From a checkpoint of a small transformer trained on Wikipedia: 203M tokens.
Each number is 500 + 50 x the weight over its row's rms, rounded and kept within 0 to 999. Layers, rows and columns count from 0. Numbers have three digits each. The size before them is the row's rms in percent of the matrix's.

# layer 12 MLP up, 320x128, rms 0.135, rows 275-308, columns 64-127
068:652484490488402436499462476492474511448540485469424365494605565521547532467450503553534521532531475444449569512477462428409549547492435490500401472570461514547415545556578499502402503412519524
095:566519478507442389532520447442330455453522513612530464471492536404563493491538580487528507472478583595476510655482492425536525584474480524457492512517488473510425548526535576506507459502564507
105:473484477537417488506437462533484527536585517532501546476486538571417566473508446491543439545560490509501545493559491404603545599549448549495492466438519451596471447538457456509459463519414553
105:470559493518474505476502490453460477433446559578467470481461539556504481457441516365524535460529430506537513538457590628461467527509511566581490489511500335503581467484478424503540551494541425
102:454486531447498452405507488498424558497458550618525553483516443462527576407535492537536560537429493469541466442605538475543551399459523439539459393517530415403508539552536533602461459456425564
097:513457467555544555464474488565505539419596495404496532503457538515537462492545478552514552475505470459517453594559504535409501563433562544640510535541480589579486497479498563493460455508555386
086:503445407508466463603500488543471520501567451522495486474388498529509497626527534392519448522504453397574480474521530560469536503464579523533476513495479445480430504535463547474441460389539536
100:551496468482428498569490443445593446549543425468553492468415460486556425448495475630422519551488487480506466466547582492458585495554436506459479614571481519405480373469508537478540510504554496
085:540441599523473492533497519508500585462509459511581559606453444537516450411503472486501425596535492458515499535389492565461541453480469531487466503478563515578440635391587454477454516561466459
113:498467460484507539498438544537459463456461469484525433553530500501512600602412573625492525511510493504521551468551539374541575444583474582510468532529461475437477577472474387495492471509483553
094:449484469405542497398520473418506476442513457455549429386436522464529436486449550484512410452449480529520409541530440377528398590407545468500464470503544541454526584439520504458515487476534448
088:586613532472520523582406623568471445516516456505484481541463537515398540521496575461523499467453487478494376454502515497517470552547402497529555447443386431555378435583461524456477520446491486
093:552474409533399462434499501496442481450432451454535513441490440535493342519400494484497477476575520498499659484475496495448563531538524399474480446542521454515548437527445491419514534539512449
100:507435417533563519514514585456567477436441544481607641480556478417517589541546517421568478497442502548492493508533577519539477510403581525430468516469475460505463516506475513448472444431433577
093:500464503514538476480481452506456565442477532488504561424390478497586563461427443334393518490522478467439422445446575512494428459529545504538552439531510420511612504551600529471486513542478515
099:476514494547559549451551487468507488459587573410462509475521466510507421489523431494459428547539466511445491540427398620528417606527449507474502560437411502551474577581548535498502466566429514
103:504423549510571530429494479487525464522534466444475547569603451469426524459596581474519517447521524515653471522471534524471426551554544531554554457545566555486548507576621489481382532405417579
105:493563532452444535609501462668529498559496464509416520466535493484542384484524514498487497545537542515495483411496524536473485467502503486589524501596491490483504526441430507541527479497505495
100:478462403562511502501501478452476473533581555524517525499393491451477429572548493448550515435446565524471491539620509479500457493433455495485450518456394486488486525586480501451557414383541611
084:497473476536403445508524505518577536486536525527550470442506561519470477536525486550503448505468417518576568464490428475442525499467561486534366512558498467535442482463437527461594509496546523
107:439593478506461533574572477437490367437369450539451472446486469503562502525448528454505562496459519492479545554545525442456548496594555527556488423538482431483471566579515470475535548508544559
099:501408502536547465426503430418427531521462581427468523490474555553487565461500464486477508626493481495524500544461526511485470536469452535525447524559468470436456474434467515524490499597502525
094:508495528384537471475577555544474477500505503504466574546491541446497392406499407500564518454550560507541464610569439466578495493494440502422545495438413573546506547590478474438356508531493552
095:500454591480530541426451458480442561497461511485486527447479436529539532436452403527556397524445543411540551496424525468527438527409541516465471586497577469451574477410444506574458550444519555
130:477430507505430482412533569464479478499542484420473414477460408516463435470383522496396543533594439436427464572517471472516528501507502324494554471544578551570595507451417485519463478427500427
105:448508523402465510495563531496504502446528513584534567564505471410456446449536483540454462523452546523554446551566484584527501491541434491526402540500497622416418422523501489494504561595481545
108:544527478574517461536483574512493523520527504573444447481502484550532534533469501463445515472473518480427595462571552507590440478401477453426537416498500467471399598534477454510479664502504485
090:523484482465541488447569612564486486516541525500451501543496515514560511473536558614439550447480547515493524534460495389457576459549477561513486541584485537416502475485566524480489525481481606
103:489474451451560560494527590522476472429499468511436517446569545559494517515518533592465516613504517630490492544437580436501439498555548508585443581481495495549625529542548463495471469446517477
107:448458450527483485421567539521453491406571461498470523556450453524482546485496476495470593561506531474483516603399467520503428527578523508486583537417491477623430499537475506466571527476549478
112:524515433544476400461467574539451516500355459510502483450516451496559408422561447577550410499552481464457554484548506460439420549522422565423508460495517483549451439536531491539462500478428429
103:563365479486508504504445503385459540518499478487487589524501495425543468527485538510556541481481505544536444637521508480511498487546541509407547526560467475525462460502444561482567448578459507
093:507544503484533440479515427493551377475362569512535603550412498451478591483510562536480539459493508433513497510451565576522496543454536446494496467479581535495514528572519490507488449517462421
103:500500471550415502476459502465636393374424436476605536541517478482540519471470583420391611492561457545450454513464620517519478489485493547483526557485474532481581470513585469415523434417480473
# layer 12 MLP down (transposed), 320x128, rms 0.136, rows 275-307, columns 64-127
098:438475484510539489445547434415499488521470529461430617477524491523396479527464483443423431566450432462451507454503592414457444501471538567505483500432490477499638515526484578397565526549541492
096:536474519409466511471413504487501527539523462527529448578453457447529536530515508489498524453465630441399485560504551589552508518592452586576432523548507493618443548402412451563491481453509486
101:489450492503548527663494459427552470387472544421464530446559565556434631518522383575521525484491528444523438511509436400489458549408507502525544516427526470469507565452508509487521577511517453
098:468474488542463460539530476529444429534488401538464525518486512433560498490471419498494584395612559535512444460541561480498417465457503514490507487474470594491560539486508511472459455478481372
101:491447550564427473386566520516464442475501557466515445533495527413519506436469548475435538555449476563480536493508470483523507467512580443464476400626487469472486400525484491440467427453540466
095:373570521510536498539444529457567583555528525431489437531601503494503458442512483448616384478557558453535483480494519508576504476471418442507561448388477529488524511501544452502514479461511535
091:491595582460526550517539540457561540459448557503500516486583503436485520456434450534428525496490505533493508564558403471529581453503428439508583456481534538607576589454469449547546490531457473
104:600543516574448562582530415413555559469450480494519564615496512498539475456447413558501477586497581539459492453474580413469474447466481630455528543542570432459521454502527520428483497572512502
109:514561490548545483553508543477579583514446499580551476484495398542578489488459490501525477443434465405581559520479518547557449476548388519473423466444501553550454597524516551448522451541497540
112:506462512447565422474475483568466535443497454447635457510552586543540544465487628461494528494527524461538470503569543526500536576512514490423514562545445535384499386404508442503503459488564540
092:496482533476538483496536456382442490538506491519512499387504520564434425540463493515574549487504550451479544433541475432468495516437494485444507525387458492509495531487456490427478539479541474
091:453547479521420461561454552574523511475583483462456452516425480527428462545568378489518485454436517482591513408480543541515557583456560471524492473564484602473428438548461526590445508512478516
092:491451510569497501536454450504517533489506559513490426534530537470551473452477592552431414513589562622520524428511434543447554551548532486464612470465436473479509533535600438462482459513471427
095:427385446534404499437574536543533522562495453485483581505580493415505460522535559454497483518373483437521477458568492522442510625506516503439503482595500496501582515458562505527466524457533452
100:536417507439469573434601470522478488508484444538460456427594477588606491545490521489540602468559493470579440526426516571458467528531496524588465479527463304458481533513496499569493518504465475
105:500492472526516418508558555434525549439512508571556532559552445465523391519570552564474488606556499504532563530546493471510562527478590470537468528544486445539476496598590451426491525585545417
094:493527586505474548470445538509489605468538578501524497495407522463505525496442435599519518525513478520475469580483443600531471554456480486538532512505458540424453546569558510510482421421529503
108:486622408470440572662440402458505475526520488443538508524548492555454407557561470520526543451512567458523444577522548448459550466505527513527514428517588538490605528586538466565487433546487567
106:461496535528521505555518508442518590511539605430536507548448604561529511504534516559551483531405468508495591455459490494468447544463351426474470562441464477516489474539513502429417501510511500
079:374506516488514537601560533432508556420488439561560599505524482486566588469475537446580435560444456489452442518577504496468485522458518543532480515476436599483494546485529508470513449574476445
102:513585532518515498511429456531509484616489497503564463419554487518400414557454514517433464527531410500471352435513520462462491524440462562453532519408480562484463448568537552477451523509479445
107:486463518520505582414477542497427476432483653458499544506475453483525512566509446542502544487477488434455452489543534518574545530447506463579526514580471449422594445441530504402497464470516499
091:522459466506493441467455477503506444533477447526431465482582513439535587524451598483459601488532483562414551475449426462534472509478542455544507490435578437495508503551535550458489477470560523
090:373490530530520450592527557525511465474495493585527548463610514560507491527505501445559491579466457530565486551409502470449468490493562562568478497571522511499449464474423549561497472499570525
136:461475467438400476421600520457559463531546528555509467536405472544538495447502509496508546562538519537505450507439488463433465473591576409538501430617554462504535517506523491493446449398556505
107:536529553510614405536466550511519545459447481545523535551509418572540511666461509426455384508458585482476499576483433528444524471517490483540569431535452538538504504429405511478447490520466457
106:612497505456568491505455519428511498546519519547522511503427562583551616479498493510486493406605600439452534468558502476516564523561422422458575569388435493513512516568493568626595525470478514
104:601508567513522486531446451477541487559481596545539566464542503584474454570472485542514517500525421518510500532547496498505489491446432463506462628502533572498470460644553566488468507446531496
105:443597542476455490458449431488539433513475509537463374463546591517493415494484480385412478571443409549434535524458559406499510415529413421451544542460476530555539489506439510506434565492425478
108:432548398569487430490574493486470550517469532457492556559462468460425473440575532455490543478525435507443550516500508546552424635483448485476455466505440507539509490515393503493559508469505520
110:553456490551526473447460524530506465504443465411470517421424510477490512488493496479570440456533530568595479468502416562499490526430461421481435619505490467580455518527527516499519549521470461
102:528412539455481472400512503500442527531551494452503603473568477587437430525477438514531563563472552611496492540532465516458444477584501477577434525459544521483450538520490532427488531425568473
097:419534394523446513566498581519587544568526499542532403501481477488501431545534496535481498540538435562422524539507440412540495376432444514502509462489476418465488478431458449427506430455494550
# layer 12 MLP gate, 320x128, rms 0.135, rows 276-308, columns 64-127
098:592520520607433551497538504504463482459546529450555531537538465493480494431423470431510607484585494553523514442443543485459530498406485540574473494564487459428511414487560552457574558608553458
104:513551478568428478544462486531539512477482468453497464500452470491554534500509502360434629542453419515479445515462525556435489485528487574396546471548513489379521438498562592445517540449521529
102:442517544510551483529544577499624518495572540559470452477555449479505452465431533582435535490584492526511516512515552428512560566545491479504449422533529585491361420475545448450514422561596538
104:515489588412538481493522462549511490420443546459405384551490524498456497474473532457457509533554517516449496450395553411452492559564504526489567572498531526526526477468521598492468421509561447
103:630516526509441533519454391556492599496558397582418531483467476402504527551463517558512589491460510520415463417517556477477469574428455521511591523535473570538422420459489535479443500570444506
079:553582485537445537352550499478469427525437474558494540496519513433530552546415535529516499450510412536440434433442528489554506541437463559537543542460510561459423386506510520545480470460452476
099:590522553495526547517481492453541519490482525467486474487608478482549447549475467494435478531546569537619502523540537516453554563413521381570489442587531548468443482537476469501544517549555500
094:543529498468466509546499493512581605559464440577434539416467483456539535478487462466571563472540571408465531568517553547597525499503480526508458493449520484584488571573541556470461485437523532
098:477479439534486438545468482459533586427499545478578539395540445435496500426528455468470563458447509462539462510505474513403475526478569420550493470533447535495586401505577440434571599553529599
091:495517481391537485455489563485453447482544382465506502458429461483519379542453497477486456561479438516549481576520530500506480539443464441418516500511463565481569544439475437631466429438379518
094:458421499566517478489480519413534515491433545564500521492606592523503540450458535528486572450498550503501534514423506451516429475463524539550527585446516389511498554499456562473517538463538509
096:473545478472509521444434559502495509540487526565467506560586518526455488483436521459490583526411531433563548410581539535462415545504596521466463482381532474499511471585599436493466472469552485
107:514421504407474429491479504434487554493414486467505527510535429557461447600512607467497425401552475514534465454465547444531411569470583528550551491495469504470540490520488515526556518445521467
100:486458483569519491492529533467466522488375495564515464447505468577534473575572583554529483459433450408664359489481508565500507592479537553550528462463442446472479496509545521573446479494531537
097:505534522520585539453494553444566500473408489518506504513396457429553506590428473508564472527455470595531455537573491503550472522498489475462496561486510455546457461452578494508466502483453424
104:579482466493390464528492402544466471474520543580509435567476526497488553523552488406497547539473418552501577487509494480453501439440526534528482507569431504480491474401520552452589402564494500
102:466434506464535533601505420498477498480557521517465458554494446530550503585520535475372516464499479585453467514479586473476442509445513418589439529543486483440522537513548395455466455457496492
096:622514441543466440540512455596457533516487510441503474508477449513466506394491379469591512561400498513553475499438451408499505557581479513490580374531484498499507553510534527513516494634488518
096:454437436438492590569558561487530458515468466543482558568445569500552508441495541426519484485453516466457517580598556461519539480496409496592549553463510545405505483470461567492494433562514452
100:508530602478526503504462583582489527513392524509616560526435415478531542479480433463518474434601484546511556503503507507475463497525534509519515461575475472479467477551485434571482505453438600
105:453469478566552460508527535506418500564472481536469459560435527478478465545474424413483610512373496530558612441502463434452527502518471515437459460517524504411551465475576520491525543553512597
102:447486467544475562491466422542530528437521551538425511452425466564482514631573508511493539460497444511526532403499587494489444547529587546459494445479549494484504467501490503511498532470495465
098:494477514470507472506513453552489538447439499456524479505420378499520594413568439494565475540478474517519542512458535547450478543473481620578414564442578525420497444530536454544457544532457484
093:512549487429504515450505531529462566439511519513509483483544481530573508424521357445426467522484494525608589439477554468593481499499418416482520509555506486462509537491525511524451496490516450
106:495514442496462568603511573538569495529460551530543562529433480487526466488510500477546445482470579446539458458477486484504468572439563476443472413519499498503493390499425463506620530648495528
105:511423467388554471553479447505496531478469440461593456432458559593490521482521521583485565529539438480463535487501509602420484602382466495543526463582492533449558510442502509575517464463423445
098:569536561511491468498462454505479416561542530500489512560478472526526468476552572563435574527448483498474553539501573377501486521456402488539423487545442585460461507617572506484535547448497536
096:543536523489488466522468514526421553523518457467372497469508493485506416494478513538500472548500474502463504493421535513419584540451490388542509474600444489491486518485520537483474357554525447
106:492453545536563524499582459516517547492517438562532552479469570439535476470499582465479578536517611506470425465458532528550510496545451550513515490561550420474585459505535548493485548505575537
104:486456497537534535561523427563548557441561489464428465581502519558526484509420450487469474502518610459427519444503437474466469449486483513479503430568522623557449480582528384484468438568508558
106:626453374494450490425482510493437435523434513478536503380485449557484464530604474533484544493451512527593521549503469464495543509516503508489417475534447437489486503488429497531509553522462490
089:559405503385518582618446539400465450424447463472540517435507467515451491464445529422497498570420575502523580467544519444475485545549614529564518468407438590431488471487462519584460513476543464
104:534420514593524456401496463410498451468434525527489475514491501474492500497521492556463499465494571538459587495425422454510434541499603479563408516531547453411507475485558488534522522447500499